{
  "head_dim": 64,
  "vocab_size": 32000,
  "hidden_act": "swiglu",
  "positions": "rope",
  "tie_word_embeddings": false,
  "extras": ["capped logits"],
  "init_std_o": 0.0189,
  "beta2": 0.98,
  "lr_head": 0.00606,
  "warmup_steps": 290,
  "batch_tokens": 131072,
  "max_seq_len": 1024,
  "doc_mask": true,
  "dataset": "wikipedia_en"
}
Each number is 500 + 40 x the weight over the matrix's rms, rounded and kept within 0 to 999. Layers, rows and columns count from 0. Numbers have three digits each.

# layer 3 attention query, 832x832, rms 0.0359, rows 732-767, columns 544-575
501473506504506457468508524446554501491454462567518528526444459507500498460498547489526445482466
544504505499494554536527480455523518507450459536491469572519479453422571531525506517466496474544
518494446510546506463492476560494495483560496554446520482533522591574484499468548513556552569460
506491511545481491478491491452430481482503498455549462449487489462539486464463477488510436538406
485477459434462566478522508519497511499433449513432496465496476488480454550516416478472490509510
496520574488502495581557531482542474419511476464420412487503470452537491539474429493453508519504
507488556498457496500567576529540490520500475517498534461470456452488490458553424502480498462517
420448555410501498456454541526478531509528537545492461476520514484472480498502509554481518469525
544497550445511501489583519480532496520497507490520509572564505507443556505482498532468447470534
502476447505514504498491553466544477488564533459537426499487527554581458494453572515488559549404
538458493517536557435435536541461491457523501545492481514436533588530467537483552508488554611498
496579489518499538524515512474527560393505532497547495444486589544493513457488493506498518501510
498563425490456523562489510460496471446545499495492526529515532499505432493479525561429505540490
552503556539516398540548472479522487552493509485453496444510505484586443484471481491532421478482
447513538488455448521524518514443460485553539476556517505507508460481474451466459496409519492487
514516416520539470517415458473455561536474492508474453453518513557554530534512497450525466525468
480461561508519448431498523477498472537542462531498544436515527493537523506431515409499517490487
484540484527526482512490506558494454497564488525518480536444495580492527467538498509512482537492
493456533450495433452528594485513470490550454545488522541536588545429486520504551483443542514529
473513515530515501516467452599526504504452532542534526467545557477514491515476457455496483463518
476447475485482508520512543493522506525498447548506546569530493511457545513478527514488560477540
488465489443498541446465560618475435585472458607511422456567391464458466472563545510539507521478
481479459521486479525455493540464546451516458497513499459515512557493542555492514461512513453414
489505513514480491499555468517545466510450470538419483457509423432518466514529481458537483471496
435445564528524480565502537529536518463465532438430514529532536439522474498502486536490408491481
440508439508495550448458442507434436529499472556512484470518542496435485479522453533428536489557
414441594463476450506474546530538558447568507477511490532481526489448531497468492512472545443519
475468485500469414436504449548555505467483529512477492473520499493451506493476512467471501491529
507523482549487490476522552514504423544480440476442504508488543475486490485503504456470467492503
550492510536494508422508460434480453564424497530538488481473476476492487452495559471534458524529
517475565537469480523555554551486526455533480512517504505464478456500454482535463502528563520503
510461477496434561530491490516511552450496538535490450546479512538530524508460521456442489508464
488545523521484544575462487421524540470408493455416526463436488491553500516493494467483518511498
521452417505506584504501501508464543497557477493491470547528420454460473484512511523505541565520
537488460499530557420515474457489539554491465525520543517493549520542592495501509441516438505474
549514526447532471515523486460526501482500484545537557529496533491517552525450509551550569502482
# layer 3 attention key, 832x832, rms 0.0353, rows 732-767, columns 544-575
529546494479491477491411424510501505528446526486541462482496555510508557484486428448446512514505
506605579446494497528497503486518488459418551445523521525451583460502510473575474539418447514505
506446437546468476466553439506470460543519446543467499448539450511460516551400591494535534484478
559449527559521489500500478571482526549534446510483493469479467523500469520453554426614474507461
450565543500490471552445572494580433492453592481490475566502539459426568480554556539369472499533
503483470451555511513535500542478534497482487420483532471531515524585449474501510549495525488392
417513546515496496507516580502469496482509457497526467531497523421509603466508440513541494480486
465517516529442495554572618414457447456528466415474460488495532459568454511434443541480532539454
462509482445544477538473524456498522462460503474463510512497504493524513472448480488464463537446
535406422575548456433600417552424572548559487407435486442568427560557413503387518526596574515404
445519528583436475507551501475578500484538432457551484517529528520563463509436506468497455464418
470515490511485564438457500528415481470571501560559528450484452508520456508506514516471506519476
457405526548584477554438463500492542487518491455560472461485454464551530467464534511510478419468
540552470528452521478507532493495457489469508565495441494522524524525522516450554496531471508526
501508487596486549563434509518431596506452488455450543439522448441466428498553483497627440498497
469467497536512551485517446480505443484537470532485465542501479561426552495488515429518473487532
503450455518478501474528502565457538462460477541486545460515458501450523523444515502536485483445
532515543516467490581499562385503320470541511471532435507568492520471435458543478508533473539494
501546444402496468461509392528534464492500491534440522563509445533392583506500527488424557512514
516545552557461525517503614468449428459536477456528519517519502508464455539537535547517466469504
513511580446487488420489417527493563564516526571462483530482480509422507523448539504425560555559
556454502501530500446503479522439560519467496445554478474501506528469529562471494497508525467536
544465509453528500463569539563541433548509510558425482630506496503468516533509519498519501478518
424495503570527454528469559500433494488460551484561507476453513504522533438503472486508444491389
514532440492513468579503508554519509542442519522479524499565474520510519453477487491496534471441
513538572552466497512531518561512547463539496516477493530435454492437551540545555499501474507547
495510470424474506508529464503422526481464514474520502510491440505472482518442521553485570500522
508552516529488529562537571461504466520488525499496555531495512459510459505522542560466454512460
510483424416568503491452445528553559557455549616500482503529471479497572467514560527395559494477
474520495535532510522528497478452512456422463455499562474505535528576445534445481470543471471456
470547495531443499452503486544536570490493528541521471441524526516568452519496426524529491452419
517479516477542501461512502487482474511485446505463524546475483545479513505536518489479521525515
549521474472469486501508416475547475544408549552505525398524562504568498454514547526473552479495
507462517530471469410517486562476509485494511504536497449490526515536534495471476474420568490521
548494540498489462497490477498544481532522449533462446487521480524453522559478504509520537495542
548516510437491481510436446494591504565499532570474550467481475472506505459463536549446514513492
# layer 3 attention value, 832x832, rms 0.0339, rows 704-763, columns 544-575
484577499491471484442536544400516526502532484471510460464555485505503520484506431568524489463518
430487500506484441529492524625529503450491526473521429506408550555516472455476460586552517448515
504488511514499450495468478472492444538465426485452524503524474554481472424533503564510488551528
566529520520466533470497489559457495437519525484475459506495516500511464500493532552470565544510
526542526501462519525530533481448536456481520460530524486504576473496491421518453483492479474492
511423505456535519538502540497470571536516482447526520508461560516447494488512468500475504503491
490454536496553529494478495450518534504544534422453457488585532583519514498514480504555507494494
496417554487546494477484493528473427522503487508473566507476458553453489605507534465521480490475
481504533514514471579504505463486534475535532497471508510518505442513495532538425516486486526513
531506485520515534446502524541522562443492514548515516493510464557495503557505435489453548528499
521438437485537557440450522457533482422517416556464498474488458567515506576501501446510476503403
475543510493489520462438521478475492439472459589489491471447458419488462543507462446476511501521
473475465471533510532423463545504521542492532528458430545507524527466501476496473410518518531442
472486407478399538519471433452471491562444490499437516539546505561534454529489550485499534523482
535496523491540516520474537426496515472492511527483513497497471550459526531536510452512435553503
548494488485457544485508512466453479426491536524508555525469481526514472485540471464446525537500
473522480477476498532525489636506438496489472430522426493516627541491511478501560515445497514502
502549532429513515460508508546512446486529498564496445503572522561470515505518508519518514510506
573513453505429502477568463434509498521503485469538507512530524479532486486603473482480479496498
381489516494515473485571515529496487532493519488531496523480538463434520454442528559517444482513
424547515502446515447511535523502497574462521519473576554508530444448514540509463456515481451506
520430500501508532563519517542465481486482446455567468485527493481455511552508534491438438506511
487524507527489560484455504560490493477521501530565490534508456440508455546457516494471512489499
489500470468531543556494492519516519539510497585442491503570453547495522559500510496468528485562
516479466530534513515464539513468524509497559555504558503486451467466513564464519496528519446503
461509496545475485481444515580486466455503507572449470491549515539463522495520539525507484505481
534506452519523480426576515557509532519516524550516452496462477560508474539579459489501471545510
515477526505604485496464562519523507512516510490471470523492424533571538577500505483563500472527
511535426507493481500524505560506517455514445578470522482529471530510433535473542475480511522484
448416490525554471502477518538518488497504491458491496504470520522554456511479556504484511497514
503491516466471507510475524393478583462484493488598547531524514555492447465507485548502442495485
472545506474456483450467489539498507439506497415582508479469571539505451466507535577498404465482
555541585484490482501493453434489499443520524466495539497458441473524483529462446552518525518521
537449540492552484496489473474524539467488438451576495545472553558427537570564550552443458526489
420490480518564471501525535446529545569473431401582536477531536523491485514512491515502451396527
527449543502534511475449500602491494434493491550508452478457447574522466393505495444488465555486
504497507467557478443474478467512513470502492461526529528478487501465468525472468541503508549525
414485480494512434519478510559493493489537499527552540466476539492521492457512462522487478581510
489524561465512453508507528488541450494453459491481467497465464472532526530557526497488503411502
524449530519565510452442510569491463499510489585468534481574413492490511462443539482498549628553
563496507511486521555545481515468504563508502474505498546506442468451503535532509554506526487552
475544518554520543479497521577512524503515558466417503497551492509508495485444492528505570554477
497504496492418511479546519536462570475488465528479454497487554494467435411516506502526589588493
452556449536442531509531439448552485479476493482480496495484487559495465453548514502502531459482
475554531566441524481541515447515445464535576468565537507521506472516537458507493513487557450515
538491463482514500442452522539505470528470518590463482523482527502521532510485531418531467557527
527470432499488529457471507492508547541507529519593382504491457587471516533511511509510473544500
447536470550502453461503455490557492458490506497502461517480556483537470437484552495538519433467
499521497542463547473520485469493537484502502577463475485545463500528461489494546456519528457499
487491460489474486491508483557497417521457508443494507538503585523545499494497510524511405404491
504525527530509447547558488531475545519482505500436508467420427468506522452404491488517547524534
515500466452497445495510478456501534534490465482541530531454498472497509448524497487476536461486
522504507495413476497509511525480512538457536515520499483479494514493532512535493464505464436481
502478524544472497503480540475499458444480527503571512523555497534529558539477454444451558513434
526454445518492517521495520467527484376452467560474501545478482496550501516522518460500487521496
513454436486471512539476509493466496556485530566445555508522526515512473507560536510516526497481
515488476540505502553546494580478525531498552522453540487513474580476473497484526519555535413509
507481444478437518519521516506454515542491549536442552550544458509535487471464486506513485500482
537510478497445502423567415479493499495448461540508569504555476548519520468468526553482474517519
492536464524554566488487453454469485453533456541564521527526430523568553501482447500529532560443
# layer 3 attention output (transposed), 832x832, rms 0.0344, rows 704-763, columns 544-575
490541489511547486462554517528489498551474546480487489536502538481490449475521546496471499472493
483498466480457529491495521517522515486533449537473543503512397486479569500488558522468493487486
481513547465494412544486568565467523479521576573482537502511512458540519475464610487515514513502
532502380498502479533495435475479497447484482502530507524507480544461542543501475548518487519400
487534515499551474487454498518513513496617552500524527525542553539495547502457549574557518508501
524519506549508563560521516480485555533519559442545494519450531548567511482547490510540531509508
485560493527488535492531460541553478515445481569472539452499481422487519519530409418550521488538
478479484525450497486483542423595519534526485461486507467537530486570417463486439474452469522492
442549548501502484487532457544521423496514520554432554522550478499452554487529543435448485417483
559484440516573545510481498409493490518421511470569448503524501417532547576470455459564482528440
556497445451421465585500533456463569494486514413582481516490488483579472512475522548495454603559
533501506451483551502541487487531455481478549460536538552466541529575537505441510465527449553461
532536488486491545416512507516510473519547479543538492487431501483493545473506550453595498494490
468493432517433474510428554505485495492479527411563433464487491503509495500465511517540519508514
528447409551465577503493510457423571527498509432586469472480528536575434507474523501511505542463
539445459510553614471453548455455512557509544412628434534491497545530480518474533537560532550495
491466461558497585469395527442463521464505465505503461542447481551521524507531533533550514560468
474568469581510546433528484533531512570493448558470502468481476447545507534594555582533534472541
494483553542543413548508551524527519497514539545475475480549559511478456493454559551526541489533
500517544512491482469500498560481523433559486507500561473490557528523445507552474476474494535565
483497609518525500504460472489494463485525441475463481477516518489445458440509483492480506457451
470415497490441535508501485438482517449544514465499515473486496497556447462527471511507470521533
550481472538515575492518502424479533511461472403502526493503499553549502515532511493459525565482
465553522511455594467486497460459423513469490393490483482492517472506469460487545459536507440482
513531520432484524443471537518497440557537468537479498480527468477487513466471531456444456480465
525540406470491496476444484436530533448566566479533470537490472493515475518441528495558510562474
487471530473456488492459553493544482482526482534502499448488461456496505475473548500540558449438
437475463524411569459489459469465463502466503520532518526476515495510486465556518474473492475473
471494425465538458549508571431476497509490508434519494515510526487502543524425531497470485546448
536481450529471536569511452509464522498564541441525509521473462509436520513507550509448462537539
468523535502536496526517461514504502522512547459489504528580523486568549501502466512503524498540
518468406520510486471506532517469573527497530514504541467514490542497495519502459470519495519457
476547543538587455514515451528499507520427526580425495483524530471537497467495480509440488460522
517464476503478530546453556484460530446543524469510474489521457476517515481534512524529480539544
459484588528451460548522529491451521536430486528441514509479519500500460478539468470419496458573
533499430552509543476453460449530539493562500523548587499465474507524552500489525460511493562465
519537504584551525515578475488531457478402495556506518451513464449469536570519472486495458504476
552458515496568559516498479428471518538529479437524527540512490523518492492503547542494529490475
488456473595459481561507496535487548471509527473485482533514531534480515474505445443580543500488
514548459536474572517494455432470508528437452447543510495417498519563426550513523541466499504481
468486509493469431550502546530492465442502542541496503461510533530446466471508564521535469450501
560535465544516499492482462427467465533507519475516536586481507485512507501449555486465422505436
521479472537487549486446529481487517504523511393577480546506513535519507562449498550544549537495
529496488553538535580517528501464527477470542442509534465542532516510536566489470521534526557504
484521526544557515521505444533502473471524587535500542572543541554539521533532522458485492472427
526494426483465524443442518476487543543565468477518500518435440468472507486481516535503545535494
505516486507422504469531524483541497525510489489537484419442516476549487552516478490542485446469
534496542500498451430545562550468467473466442606427461428507417456432460563495437540498512492564
499533434493449480550503524501479477522419510472482488515502464504534451530501510516516497512443
463424562499505407517470575580511520499559478591440467409518465480473467442565495509472525440567
515494425500513460488460451533557467537473508566514495543462528525480489482521499490480504433450
502483593464495439467518493554509483517551465557483466450505508483508479468492517529540529490557
512441542426474482479458524528551448537566556462525501477542507512503486403490521479498515456458
510465503480505623493464503434460537507518512477467448517490464525501500490482522486492491535442
501464447497447509474459513428439523441529551455554491578497448500516528527477494496544482584505
469517507572431533516492523535542491588490483432492511429439486487553465448531482516441526474512
515469505463466491511444483485535543533466435424478406442488520474440503519525511445479530542530
628507448498542539452460506504470501494538517423565479552466482572477452504490575555489522545493
503478476537502393465449576517470461450481478512473435460493395484508441541527491591471515488520
488528508464446533489534542502526491505439513435494500522510471526575503514505518487516511496500